Each number is 500 + 40 x the weight over its row's rms, rounded and kept within 0 to 999. Layers, rows and columns count from 0. Numbers have three digits each. The size before them is the row's rms in percent of the matrix's.

# q: layer 4 attention query, 192x128, rms 0.137, rows 130-159, columns 0-127
# k: layer 4 attention key, 192x128, rms 0.137, rows 130-159, columns 0-127
# v: layer 4 attention value, 192x128, rms 0.112, rows 128-150, columns 0-127
# o: layer 4 attention output (transposed), 192x128, rms 0.082, rows 128-149, columns 0-127
q130 099:545562479490474461460459503557546551465456505487502501436455532521513477481501449504493506532469511495458499474491486464516512544481492446545464493450469558486525563482486474576550502539465413585481544498521486438550393512503464456572496426541530474450540498455502499501514602549492477464439511506555457539490497529543468543522522444547538481547390512557508528498533520494534601502457
k130 126:436514531460472474485529583480585527509486536563553517458492517537491499494548431425499445550508434515334525526466560491454520487453477537509482503473507509518522488542551484495535554517488403502517446510514561506468489493430537477556454476494503534473461442460540492491493542506540537453503555456506497512517492509523470460475560453563503501464468457511402541506554463483490474451445
q131 089:492565482546519435458436515559460440498431553510447503518576512469501476615459444508516463451584524539475546450521555492477477478524459549470546508463484532534427560534516468534490522473463479451505472503464500499542434518564539474532461533508479528468542475508491432473563541538509480524494498494563523499561494460544519553599485426496552486496481464504444479458537506504518428428509
k131 092:436513581503512496443515458514527619494511517535474483482462444497485406500510523517470456510555480531542543495580486538459540478431468507504533525553615577540563463440513490529482468450469506460419479533467473515501556466508461473539508526447535463547474479487527516522467511534445548531527447556437543480501461469527461484444534492482548490486477498492430474487566480515526547410480
q132 066:577422529498551534515521446503560449515545469428513508529518557544490472489472558491511466501479517482499545510521416514493482485526420486453531459456470554462440475441458482463588462499549518547504530471512561541431476474482481500552495494542514453461525467528458486539452493400450537480398484534530520530532472470517511481451428541474558492532577529535528556553529531554535520535538
k132 063:457496430523527486481538552560471533531535483464524495491508505493436554574466477442533521491458473544474482445500510522482514560524558558448514440464520465496456517557418433472486535561460535414540563474533534518528545431490485525489437507510503501534478500515491555497528480488430515434513472519486445484523505534527506622580526489505488502513535587481458504494491453533490381451459
q133 083:514488517502591433570483507504511549472499503494547527488553474587509515489519517453540474441512462459521551469490497552476518459526478488552467479559456501563457429609495544484496486472497525600514440495461538490505550526458602517507455415524525504494462494482513524448456508535457574433526441461463560525545501425433550470474533505513519505507490469490508491437485459432501486430494
k133 100:586401472475451554536445461553465448446507500452563507545573516468565409453534532543544508493492528481497514513495394451489484564499529476557494413490491539443491514495545490504512518495499504515432599418544529562486553523501482474492482549541473513461530543566463514539470526500486484509503518541445462482426495435525540444494485555499528521485536465522543505505494533528469510558508
q134 109:532514559485436504519469555546534529564489513511517543482468603485506495494514514482453457505485445498489487507456543479466534595483535508546478486434548526469512541488562473513515513520476414452482459497481552494441481480472481443535453493577492504497465481465500419495488581552575522492497561490507428539489532497522383537445525533473571498533449422516466547544511477446569556483472
k134 086:545476571554458469509451454555464433446451500471506525499572460498483496511458463571499492460522512444615529442543501541488455485525538452425467543513481502542462473541520461503485500489481515530511572539533496481457547535512516423462546505512445497465527492515382462520480547484475473511555498530451502509563534516543538570545523516478520552500495540463587461531507488412559542486452
q135 088:495522530535453538515484429497514471456542541524594456499503481521479548471482430458519476461491488519501536494481470547512540459526527451423521485536475440475483496373483526578469500447476517568494419584483546514467493480523558488470481547508457485482534503495540521517533452515434501542460557496498474529540422495380373543482521527497503509462558472496524500488530533503555549479518
k135 088:529474477552511424436506517531454503517537499474545552509551528554561492528479540491492525470462493536532509483483454461457527521508471526467542486435526558486524501536442459462443504526525490456543504537486543476507587436456503464549572484542487514534618535554541536413487487538562415457423498452478542483578427474440497524488544497513482463505472559530506500459432481506489540435536
q136 085:529552496512521497432479500465474518544550460544507475503586420490569431659481596495486573476476481448511481616535458443474518420496494500444472535510458497461504567488460514552500469497568446521524483516500488532521556476481440541483504400486511501531517585475433498511461497535547527521516497504483516498479517509521524510492493548465467536485497503549500483478456504556523458490475
k136 084:548519485529498486526487399499533481468453539550503467517487526479583514505497565464511472526486504480519493433431552547624542506455541447564487512536545535488506476488551510490512503519504553523545502471623525462493520568528474496457546567541365497514483516513447410550513493501547473493461537464478535495484437516508506495514426445527485495498523465492464478537495533411520503475529
q137 080:507514450497506477540554476537509562483456514442441571452461510493489460490584524448489629508539487447532525568479458472491489498457501480467447519507542530543485526523474572547498482491509524496528484536475481456463514527374469523462534471512540450540491549476467469510562604526540470515497443501461533519515467426517467497491514482533484486488496493516421495595510526546462590560550
k137 086:515416452484467518481472511523567504566495424575459419545452492476482551528516512528473529513461507465528408548431442498521451513551470498473497530583550445481454534499497520477490500522567437485458569489486497484557515528520502509402509522470517497419513493506488442514493563441524495450527506487492540551504407546495526545454514489525503501491536493477468591495593503453528430495479
q138 088:503449527500481545602453470452503499487476497488510485428513460502505530486486445473462485458491502480463547531512540508469492568491570512508472514437572496474462484519527541477565517510447560548488505599515438499439431513508533471466544533494560470535450467523543538491473535441553458471524484506512505486555447503574381489556521535518473522489576488481493495490511482536391408518429
k138 097:598424458516460529483519493577538472535505503502534502473487452482507478510489488483497524607523517525523502544581483529463492522511472459402528506528490461483484449490488535491500551522429459535447483457497538481434473522479539463501488580580579500483564419518523527404502492471534499490545463443502481501564495579467519491469466477464525465568507517539432576493549482473477571511451
q139 078:489567479521466446500535472513489563581430524517468539496551511502564525561502385465517455512451496511453510479496570544502526407514547475577512505500542523522478401487525573497477488473576519521598490542491484410564467429550483442483541468497486490514521479472579491466505447506503472411526509533536506498521510532519412470512512526537494520525539531510555477456500503474506487496464
k139 085:484480527532463446480492488538474438516526497451565507493486539515494467520504493516505491540455522482524539521463524536464510570480496478429549420496449539512555536508517483520556511543378464505440428470483475565493432415516495454559422526533539514542558513553562529483536520517469510527518531432506532463480495602455465557459505467547491484500536431480435495501537533582457470429499
q140 092:551479547493532561510511502573426497587452431493532495491497536515516527480454443493535554452528483534500488466538474477574441533508496523456504538550395483461539459520477432545498506454466478505560516519415493511496342483515539468504513491517464543465487527429480493532511500507517510508491478504496473585512492561467499531443542582509509500512510390495507548525478503510472554566496
k140 088:515527482453461464411524506491511455464518479553520465482503551499580515501461569497458517455451479463459488475473506513378462525487461504577528474400487520522526547506512513484475469516512507555452504507556523456499509538510492418542544413493511542494537467576543451509460475558489475465487512505529511476622550457550471549491498511468591462501461535496566564498455516441537524490465
q141 091:509506495506540482524491454454549535518482486496485461458487433489501401457345485534522521450468529488499540617533517522464498486468494460539582476550486493504528494441483496590523503533508453533457512524488491485521495461491549497527524486487553482530514516539520500558528574485465520486518432542439493528445445417510525483532446536480487493551437539529499455445529490555552478514612
k141 092:473524434484554523422517463516548476498468496485582571575466502542494525494546551510495496522515510490487543446543453449630509565503506514528498496547512506498500473546479483498459549483547446542490490435579471534496501505490455461423491519460487533514538545587427580565496457476529514468482539534556523497515462485483587535393524519482479486476472459480527452491512533506517497499405
q142 092:555500510524481523452451479495472518483439471474485484520466493503536464530467513540477512421424486517466448528511476503496484529502490518554525512491498471477504559548410558555509467573477550586550488503517436466514506468502501432501542584513635506547446426544518520546432495488481437434443501525447473539526499504555503559534516543429492520418471502485524514512490469500577445469448
k142 090:478504510436509533514505535454461473485512524606522540439431497491487516538438536498430461537491517518477501446458532535511467575489499459497471423496519513463484428533591445566524540487466501517531495463516482481479503531493495501475471491523485470528489466511514528476533505524458478497555511497461436536541475477485605476335458465568532438550497481558558470551522496495436578511472
q143 091:513524480487413552477516475539554512469414484443474527521487495500470545450549565527485468555558530528493464425518525559468481476509507465567519505498507474503493499513506501493455504515507537533460490473528477505522458554479452488510601468528523473474598541421490423620370577569505471490489498494524472516507531493508494528510546450523508549528462499430547485448519510445465561478462
k143 087:436638496486525486495512567540553557471492505525450471480472550486467565485472531457438509483461454496379501574502554502497502465480496497519455491542497544469468545450459458526506532531517471478497493519475480568567572492448551556526510539488517485534402476493534589478514533468512529457521430491552515492501467518474559478531469429460481515525545495483430515510499447554471432518520
q144 066:508484563470460438447487498501557473500499475562522461554511468478531480537488540499449483471481535494478472495492472501449541469584520533411474532552493504539573488483435454536465518584489511482466489499445490567410536508524594549516471547424486483510463463544494495480472429445588547480486549468587558607480515466494516466411534534508472477498483463519470472505462490512518541505460
k144 071:463498470455596509443520474441461531454539547424500475517509520474453509486483554497459366477519556566476506480468529568523541521599506469564544528438474526468469458525481556484472460478521526505499520488503497515508503519498519520435523508534406533569562490450459529476544495620472519507545494476458508520525513491571488512498484482489422472555476566564507531556472491459515504519493
q145 089:525482543527525459528554452528524483547426559552505512514560529476484439491500483480444547547446538471515436493527490490479538558544502476570473486555539510426528499546521491549454506515445434532499582510569553432537537506490438441522476451513583513462514525512447472492463581553523505477416502472591497541488512507528439471395499521493483551520515442542525493523488500504463565478510
k145 092:475537452542536515540478532459513563460510517448417519504417570495524491509467437568500514510488464562420490501471508533518497457426457509525516466525438539485508497587605476488512479517529505522501483466509478471485486468428531499536478489502517503551453493579510478505472544506477523422510499452409555590458464532497549585528521562436451477489423479530534540528546485490543467538470
q146 090:443423522535562502486499525448442512489529557460489432483581481473506506428556536529528432496561527475493491477509461428462515532480526514518463493511454471493515508493487486444475544513542499530579503503504559519500537509565471524421422500543538506452535500570482485478444535608435499466537501513423441511480435526503548534575497520562471522460505501398467542468515495469552531481454
k146 088:474455537589494493540515481457513479518549503533488464471501544511470502499541478420526463497498511470470594535485463454568522536509465535474461532558485486463521419524504478491504439496498493507512548547526492536533487513555472444557468414534520480552449548488559466463486457501538470437498423487589449475453507451447558440564462526456519516535457462453572550552544503468537523594544
q147 081:524584536520490467567471524451516460530512483461521508535480495493536493502487501482489489473476527553487580464460405527504477513473580469522497393516438552512520466594493494526500508444496447506535484511510461562634500494502503529472547472557501545548559536536511533509533508594511525489508450518420516456516534470503453480559549525458474512457571502392543522473525489474544540480501
k147 079:411508489495527553411576425469565433458510438539531526465574469498525447495483498512550578517491497471568477448532515579522465527541573532446426470513486467449494551506508514487480498540436423440542490478588524538508480518519455530532522454483525456535563482513506555497510502476443552469525442460494462533493492521521492513574458499429521504551535500489471468428477510452482491529508
q148 083:476508467524530509450516595415513481542475483469515501507520463482513457526538472476489531502398501495506490553480515535530518515542494592469465578508421520491489423470457549579472493425502539477467569488506521457461582479487503534491526525565518459488514464530573499569462446497542640479510491479462552436490474508476560533504501517495513474511487512471456504426450514511446467431476
k148 085:477496464508583430560546453507484493488505496511543573499551514519518504495525459476485534521442426486537518469497534482518462438517431445521558426528483444418435470496485566484532458540485536483457512524511500464570539508521528502484502571497462521546564484494475456508540483590505462464507545545461519423451535579535497466501477460492406538497534507525504446511499629530494483443490
q149 075:487516505466485482488526540499480431598432490494505469561506509509503540486543505447509501522501494468490528531560542515506496518443523438455501555550508504506557503527472479469504521491519550610517426482453511473549520485493531520500411580533554407541490482510503452413472465456527522418493505473548540458437543446499509393546500555552546495516564471440508544487509458501500544423522
k149 080:443580499509481507544544463518434512459515511417502459491460508533527539493495488480463442541525502510491405469461518508472466560540449496476536525444568506568441539558489458500545492507414489540446489465522500462466509479453514442508393452481501439454564529461487551471499511521495493515505445500458471487548466449528535496582492484507453537531489489516499591487535579507480417594512
q150 094:460485480573459484520585502493583432476508583550476466492488526494570507518420491502457507476494504542448560475481429482530526427461494493536485490545507482535531551546500447500514475511505533477594491521523567496451477522507527474465506427479449549411504462490517474526523523411537480527471529501440512572596524386540527515490494489544537470503485475444550533466534538475503447501530
k150 094:498463583546549463477461513512583499539518506493569475494538405483449504544485586498470499479485475460522488516392527517465496460514515479488482522469522538578534441458474507524500462534427450390431520483547449460508535508465498510509538476574498510528467550481512529510517480506560509556522544517498483522485527483467525502510490549474503486473460598522491422356509462453523524505484
q151 095:470502501483542503481511446503479529470529534524476543469427498507548579542533510448490560492467490503514460458479493475466524575490533396457514543493429461456474532485471571510487526428436479554523477480505503498548515448486516529503521554462561501515467543578483520414502611489583534504511540506418451463492468471466504511545456511551475506440510474481540421518383489529501550483484
k151 099:494461512452482547555481516543464457477464496524442411517450513501489331429477470552574575500470515501518481500494504518556481499549480520559494465479511517459516477569469481523575491538508512514517560494465522426503473537520479492506474465532543512562511562534481519440468613529504444505420461468517498534444494544507486532457504469561501474496485475529510565497591491488552482489534
q152 091:484486505515474515456492535475450431493434406539573534531487480445526425544522506531526512551471515548497439468491456509513488527489445486487483496545484478462497504475487471445495469525518540372462555461516498500566483494513464493510504471529417467519551599509469521617523579528444495571526495509557532487520578454470459457554455507523488513537491498523554476527475543475438523565532
k152 094:450572483504475515457512459477479579522439559503504480522560475451574504553436512548518556454464452407426535506486504503550499462461487562563418485508428462516521509495440476489502498457494498527490483542537460435508544522459607523475495490412381484530508420521533477530486506537586534525532499527554545533474480500495459488540464508488540534477489486496514510442523490531525464475525
q153 086:595532463453524542479577498428482437490574541476567532555554476493569529448545435491503467487589511483506465504464576470530537431539553494534485425473562463507501457469477507503465529520478512507437484452484525554475453522512573516499513523489524570486486509497445506460533488549537408557446466507437536514496557512498517444481487463539473594506475505514503499491481542446563521502536
k153 088:461477520564460506498607500485554496489472527441437493458437535457490603522455550488475591500558448478509526537579447457477498506490577514554519568489482514457498561536482445428494444483539555494462479482419495468474434481493486478497506442518477501465473554443462510479472442550535471520502586527523516568471496499458476473488497535506538522553527530492582465527434487525457497507533
q154 086:436604552462509449466511553544539514456513555495550513430462480453526519546543477504531473494464521443495524524485490480475461522488474533505534548497400486535540486422499511523548452504506455497520549506542491443528424553453469507531499563478486444457481528542538562578487502487469404507509492483471476469493481531377597472545448469496467505557507471503449500455544507546457537533504
k154 084:522483442485454522481459455527510503485500480470573508489537480529550477482516489500525479523440555508530575514429454542528491556580508528466461474630529531529482453455509528464480498544463486548447564500476486520524566486480492542524599467462486505475435460483462521455522491509530464528475522594603441434439513525495444483444536464526544463476470542516578491532510527553532434485502
q155 088:547542499425533526499531531501497528544461514540456519455483553506446475480494578480530525464518618485518552488466507498567437488544522529483448545454545429492521517471482450533479462475521521450476524492464530524545524467498456501488519487492474547502606536480511505469548556497452493490480526512473455451385451529547520470540486431521580492566504454533528406518527492476533525613501
k155 091:434494448498515537485526543533453504530462458475507468528518476502512474510480471521528585481503489530477505491512510462479529511465436477509462523529605475506486518534455457513497506516624614480434555500498473566471472523529500397497482478505465520493489513461506427615474553467572511511479507530434460501511541395496556496538515515469501489497475498398499534539436496576491471479461
q156 083:510496511507457502518501527478494455478509530519481515557613495521494537610502600461479429504568456456484542489483461519481533539545486435468524508546522436464470437474466482536508468478536452618498529487509427449528523505486511463495460489442466509485454443483479461575546477514481480489471483497498552492456440480517490552466521601544565495506597431541514490487475501515515566470464
k156 086:435542501500461453489509536498487549443535487482493408498588524467542450501494504473461480469510564491547535467503496484511486533486473500438496513490461523576547589467569516502481482527510514440506447430514523526452508490521509563522486545470476504537548515571517517404534512515523457481533472480367457436526441518469512552529384480475522489478485587507567517540536525457538513461492
q157 094:484501487524445510527516552514486467592503518434496554518475548575401558512463475535490476430468484453463506512441518516535525443468438541479536524461507449536497387516491516508559502556561483534500422548451434524553480480537512518545425621550523463484474483528519449513500489509511527471453567420529475550504509447449479523510464529496522452491465491505515515490506491488548523578497
k157 098:454588564509441473434536548490483487466503467538579521536512463499518487535526488551427462555519510560543503482513499490491498477535525507496586496399467514579488467508502459484521539501503491511552484514504479507503445560530532567468492469396545533499523518422554556439515490451530446488450453469462479417456488550531543509425528508595480485510479538510441428520521474530480487549484
q158 086:501507538487513477563528573559480554524530459495476528545532430470448481459512422520420493575448430500475555403559531516444509445483454502490531479542447458538510508472488512543525551509502459563599416493484455528478549515495545490491437478488574533499476442460542502491536511444459527541488457524459477470533492519547535479473518607495492423515485488495488467530506459513517495580512
k158 088:583472555454497496434487479457546493501544509486578469494522541558503475459546568549418463517512516519559452499498456465523498530488516477457541430500468453535495482507509644486508454494540536576507557467551519520468475475512481556525502517429495494454530493575518569492439465537505456534492521445515420480551545487472546492491517501465496529469594441521586504518498502463498459467463
q159 076:471467471507473558426511529530511475570464509528486511513502470460485440486492467503583504504507539460542483443517495462505499612418577438483517477508549453513557528427536433462515475519559561441509533541485490452507467461546453470472488543472528567520464534480454482550501496514550500570559564522422534509483512563525433505488546558525486507503489463575510451447536505498403538525497
k159 080:472640476495537536473450479515507470503484528446527499488509534489536478598455438431553493430485499504439513508516536546537554470495479547505461523436440513522509422515509515490473494486428531487448520482503521484455564450535504483453510566510526533526519478529510484493471508505401488440443482557516531492523517503449501620455494574466536486488431491442498589505496502531491452546459
v128 102:558515498437584541495510530513499526597528425458475464492525507509553520541516474509566467513536490484486453441505536501546500443539449476514484516496440487506504531377446524490531486530488476518460549511479490387491515529536532519541526511513497580564506500521518433490510468445453495484516511505451443510519628406508513450502524466499477458580522447490471464448503504504430562501498
o128 090:500476519536469464501515520504573538447557541489429552540446511548434440573491504448525512516521493443473563526494527490482517543514483454463482480498487442527465536559520482530541576476480491477470538480474493452462550526456453475505469475558533478519377483427518565492502483483467612480539495513497565515515543501580535569425436455454512484512508567535429537504494481494531485461557
v129 106:580594464520513551529561546492484506521482440483527549542524492524388430481518491509526439478530507494512529464510465465548475536502500510584495495485547530492512534447506550502514493519454506454511457503518488505414494561447445490515393492628502518425424545576482485449512521439520513457515494477533466540453516559536501573428515491493543531480486465525493480492443505488504507455516
o129 091:438462533444467454562496506508523533521508467538552509482515419520496475522497514506401533464458458471513562517541618497511562455492534459433558494478472455496532466481572451442562440522512477501475452472509469499560519451487466425480531526602468501565506452510466527472460507506520503498553576494538493464472504527546490483543548557511520525426489591463553473477479490517474524444457
v130 127:472494478445484459512469541507490493416516477547527527486511486422454417497506501544544480530461470529501515469506489518483454509514516482602473519483512566503510522569424507467502495499558458493524487476544469441528484537474490516502548489528504495660367507512461457514410512528467483483537510519514533510517451577555514562450510536514599505465449588489496498512537538518520524487485
o130 085:547487437437590544497440517450419519493475503442508508569565464474574451408553498506473500514547524498580455515504492541494486493478502502475478487501527504503524497459542539382450440497538545438477519481494478553499531479559452478464528462574432510509559482511548507533529462499497503576511531533447488403451480554502469439549459491507491535467523470535503529497502552459465435473496
v131 105:506518514513451494540439526471506476486504549493504491568549552491506521503554540487486493418454512474486508418483486542516549540499493481499492559525461451520506485531530557480475476496454555528485535473513506497522437498542461489509534536549503410451533433562476428491474479430431504462435497472510429528586611494547478555582463493445543538477474496417535580570552540485506457507493
o131 096:511523384500535521497497439481478541516538579467545438501413461534507456453486489542527449528472535530461438507468489467537472478408525478512500439484476522499487523525419525487521568505478485524475524550502433558517503486487515554555568532475549516459483567559526559517459531517492396513502488518506501455467450445569488482524553452596482473490570543467460442480488536530545485514478
v132 114:467432452496429524488511503546499456486500484531497500446532529483545550471550535488510480460479498512498478441482549524453443493491476502457478583457491546533486540521485564487448487471483469457461533492546531568474463510449549538514545445585520427623466463557508511436524504533570471479470495541598537483530555398471485591445505495539473512490500477486521488461487520429480496436474
o132 101:509523470433486549514533467475567496479498541448504480509554494503539437504510558473557483531510481519514465554465514506542567540434502487561505488469557498592501518502530509443545522454556571462439583475548562470474519468476429521505516517455439425481488459532513494476533519521518531554531570612477510504547448583523495458507434443499401522422495495531502488476524459518517475521508
v133 105:508468527469512550494398469499523471537447546528482496523575519486437485499495493502509498480460491464502461533509597540563505520511484506495509557553463501422522515516503516517527448500437479572450490402527475555529515550495522517479579484528485567477480545511494527511591497563530483533486494497533557542596511503522489463479478458491500458504492391530544509489453492549520425372539
o133 093:540523520512533563484572511460534527471576510570540502488513427472567472490485545516546450537509497554585599569534484499472528462516452509462538438471514464486433421482434455452463576533520563416518500567484555473582499516433528502510458479517493503474467492540508473554515421507493489463523518461468479493507529467502490532482519505513492433542557573464510473541561503473500554515469
v134 107:442531515493485546477538533471492465508615491510476465530546449500466464473525499451442464529538502561517467491530432511444555473502509498508513486511578496501533529431466504475493536536484513518478447507498510527446449465524469537512562368524537518551493448511506517486432425545572510479565471515483496435451583523450488527551511471483569479580534486453465507496413521456501494418477
o134 093:583493575432519441517546490478509588498542510533487500488525506434565479456506578535572519563436437509500529509520508482472449485537591446561461526529483498569492523511559529461466504431488497495489487465543511541533559485459479470409497511544498502502430521454438430467504588467472473528514503515507536476446538567514482500485532482501481486443459523532534452559529487531545518488584
v135 092:490526436516507524508568506510465481514568519411495494404466561511523535511533521498467452458545523519517503522491600489485488472508576518535513553523444342469464511519476518509485456517540524454462484505506460525454499456486562499502543423452522542518443542463510539517534465497564531450438508481475481512488429590510520557451504514461570507540508500561450504522491502445522434496460
o135 082:449524505506439445509479472520581489469493522561482479541434505586522457508473503524491473462509436540403514553498593556476488508540442521540452528474515509554545479556539475537469541453461502482458491526499490501417445502464511492491465555520471466466508518515557533463472556541418517416487483448493490505524469458501492546491521432479487473538420457454500584447559443558517566522480
v136 098:456478442473425510466548463476516480538468455493516457488447510484440492590442489475520498551520501511523525538521481555494496540497551494550553454594613539475549424479544461505495508489468496399515463445450487500543564499520452481520494485630520458492499507484497590484479506469496488555553481490536550543551504494521516440443500545488535466532501543528477504513521542433501569475545
o136 091:447482584522555530569565531460461505483592422540506476470573547463502465470564481492448536525519525484510470534542489494468462501525491514423400530522433440496457458514543430465481483523535490491490484503478465491512496494484449562470492462480486482491598594476481459493492486508471562492500527419473511506439532476454477492483495498512517451464483509499515578610472560494443433498523
v137 109:580523469507402511395566518481533537429449520466490486526500496511550492541450475450517443488462535516528452539502467484511558466484538504470521516547549472478506533482423423491491481504506464518467458520596496442521434530520455504459541528474516537468498526496532537532598502341500474569512500551533505526459504536477457530524494487482450464553497511561479483486495477443441502511513
o137 095:473469558512514383482488460527554475502566452554463525433489564454502529551481532509574538404578497504445557525487513493490465494514435495482552481542533448498509492521514488550477524524414477502547455542471509531550497543499549567620488487471507519436483535442470477530497527536515517448446537497510480553484514509509529553494457417519539471542439539450464456492479517491526500571481
v138 093:482536525526418492513481452474508468508515529531537534487448510487480461532465482544448508472484498524511445451500490509498465448496432442504498418515431491494537502458498565557485486519532441464429534548452511553490511521508436498536495482537473580508614514482499429509506492546471502490507492483481444437437558551454494602457482513528397539482500420450581498491541448438501509511565
o138 085:521491509484551516529511496444484440588500445504503470542479467467504543531565459466513453496510496478516511488532492537545482493581484513502572509532446461575449451435472485541502572484519486487504497382492512458536510455515454535443502454458547482500539447459452482489468433467474519477546577546557585555555553499562576523539464443442530477466549502513482556498552555501494528496442
v139 095:441407518577521514541477484446501557514497523528506513623457483513530600527495500489531447468508495499497468378505512537488483535506452495442509504474530449509535446536439530512474477533497479508471524542586491506495523525473503504506432467457543451497534488514469494542446490474481494437492469483512503531416613526559596471528523512479524482597502512498507510458512495518482402520478
o139 077:444546493460541532470529527502443467507508479465589418563532454473438427505546492575494459558392531519433507511539466489593510478514473485468510488500539522496467501523492525433456564498508433493465587450465500557477492473544460521421534436504520487538497487546526511458485512518466470483532513502494521433536485538552516481529572419495459523529470529511517435438456489530476545528437
v140 113:458433567518428458438457533457481514514580503558496516502556537503400420474470550490522525482474505479483596565512533493511507373505490513466499492472597457543508440582469478527510519530501489593518547504560544511423492518454497493501488515496453469569473545527487581417475537520538512478516482519541519514465553504486537442481466494535459482482469498474502526544515498487467491490506
o140 091:492496478456511531572489445492489484538472469485607439579532502467574493496539499512473485526533485483578467579479523509495556534483538496480515560523529564463486532504520552437452461528558440479556509479469531516466538479449443513452557522569511452456473422549417447477515461485536429490476511501489520496525418481433446481496562559497453535463477480511576482502430486523442503502490
v141 109:481415464523555461544436510470498501605514475505534517594537475482480435489474477457518485535484506506492443513505505525537492527509469518492483512456526530525472475490496531488529475497518510432488495444530512493518465471522536536516466433533506500496561509462506636477618536417426526537512458512475484435504581551405577546460514471498530541488470463479432496525570477483524513547459
o141 096:499541588563525507513515523520462428508499496516474448486509505463489435462528489448503527496561576532502506541535511509431497481590549537467512525554493469499507455515479562584477515430507497452453569538502613496421470496497413537508545516516557523512526472524451459464476528504504459500515530541544578495571464491508496419477538456543490488535521518554595541493485486493516460578528
v142 105:414548546477492492519469514549500557495493503566475485538445486502479447442508477482538570408532487592506449458474461511552531473482476501506519462470524495523465490578543530496557503482468507450453487515544499455497573514493516473473396397535502525514449562546512503528529569520550490531472525530528474565490439382472505531494506502455485503518455450471515448541483446568547489553525
o142 092:537488563525482528556524549501491469496523451422504483448558472533528477534474515483458463454477535489481491515459583521435535512523506513515551479471511498532514531422512559479552491520520538553544477503476489517484502524523499432477511599588503534538519380523551418488530453465542461470567465519466520510515451580472517534550474593516536571472525505558488575457544496437482522490457
v143 118:543505442537530465477475483443553523421499493503364445495454488460523563517524550622506545521499497485486507489491586500575487508499522491519499585530463599495503544470560488464501488501500489556569539483564493500523581504506516514478509465510431504375517534548481559524463500520517514458474500473486428534480544458507489528538529507489514484465500496470486522496517536423507511542433
o143 090:502511451507538519466437501520464549472483432439577551505512457525454470460474499506527468550550502516479490394574515518531484577458451510581504521497559479575498508542446498441475479491580492459466545497504429530454461475527482451434504544479509428521525491534641510557455464528467504508532513516461485400449530539504509488510550493518481538488466489538481449487501455546522465481494
v144 104:569421613445520518455548526504478529446508492462585520475533473475451496480532550470504470529491494514479448555529480525411515539521474480495518504471471547470460534600592531502435512514485511527465443446511466513535575497496532512541565523388528477449541497463505517472465482584475462486537496491510440467486510551564455527510482516489467508511479493504516532466551465443439526556441
o144 092:481594403447483518488473449480489509515587543512470499512476441490483486514553472514561568521450541544604521467500483494480480446499528504520477530511492509472531564533518504469471457446518524524485575524539524565518536475452484523438478442458460473519488558477503525523497520497502542584555490469484516486421536546431480473589437455504473491474549504511603403496519502490530551456473
v145 109:439472572522515488459561510508506486495490509509486499550524482500498466497475494512549501573492509480513370544523471521554480430489538534458508500521490512469459498542483419502524506433447460451610398538472484464492562496486543499503504511430493536458528470507462584497590492439418517548464512476566535539477441489501492457489505513523452498533515461451392500524435503528470523447476
o145 093:510507535560550502526511514471506573497528415508525489489535562447477510502489513431496468521489462494505497508529486497450506486583502543472462479544477552487521416509462460456460454593519537500503466485446567521493454475527479451467419449553496508515430533474589469507498533480582526487496496446455448545576482509398580494462502528517524522573431402547545500550506487518508488521513
v146 099:468452513558448537529390510462497487509510572470428518505452485490523531469484510502529485512525470512480544420469470482496529484490464497569461523494478471526491511599483458491474485445557538598522521479442517454400533521478524535479589396469489469466470517488472454609553516593536508493547518475496510559515548518463488448539525523485449531497510475488501467499524504453569552535519
o146 085:542511457477486563511531430551482509499521509449465496500430498542552535433508487488541444529462569515488484496478482458557506511508509523516582453473489481407449522424527588533500540504529534488490493537549451500497516443543535417477466549437462451478522469507603511493461523519515451478500421472408434418553496522501416561556545485522493518472471514502497485458474506512491494437461
v147 103:527496514538536474526479428514512471453556526497542436520514531530518425487469450483444516530530510503513482408490568525567455460500524500495476505518386513507519493594547494443542483479480527507437464509498487493436549486515576502502410470556506510562545444593501456468513502569465508568475488463551451470515474463447525545547506507499541411561483447507542513509511474523482586502491
o147 093:474541534505481515457566529511500496492558538477465516483453423527532574509462483520530409513483525465435493479467552555423507460498409458542484556503485542537536508526433588492493536513483536590539509532517536507500511443550485471477530514463607534489400452542506512500491529526528463505547462535524527520471499475554475523479536488576446507445519531485493494502593442488556572474477
v148 101:532581495505457553537506463466503528438492499501455526518496533493508471410497507502551505500493474477506585493520589514597445487498504484553511487453523599500520560538380447533551516522481479507488496492479486470523471538507523523504433411428495565552559448450494473484449502488461443493445493467484545482507508516490512471532534555491532484582460594561572488496488516502525490445461
o148 088:501486485451503421460497536539496533561481482503517498541507446473461585481501488518491508497428465496430511464502457540436451569446489479518564528473503509432524456511541494451450488541446516460490558515535505532548518447557496467534593599532513498466400533539540540511517496554486538519536454530576457507443554533494525463434441497428520529434496568543526447480463496521514536522508
v149 109:515496527444540540517560494460511540412483525431544522474510570520551595440458458475459466446502518520508493530502532526518563477491492563490529547451425451501472480508472432544453510510475537501486498472435501497567514472462496508482455455466503585597572483521486517535500470476544503484492511532453546568532440524510459517556521524441542493381483533444463497477465553441523495556480
o149 084:486572517561443443485418466523519551505527546565491469454455523568526545502511512589500508480488456487394512522455477411427504502455543483552550490492555545425477465567550495523468490478414515532530423532545499455492504498472498483554454500525506529512516493460558468484501574480497469427489548452472426503514480480492534569471511527452475457521482500447471497483478471568524524543457
v150 104:524601472488569485508465533518539479551535485528457481459441463480476572552501496514479499387479480543501391459491528480507472528506471485565506444509402433509448479463401471500547488485583485488529533475507519458472505498495597511477532478428518534510538542455502473517510484499477494532474514471587531445579478529542507433503489523520481541431484508594463466476485515516519485513499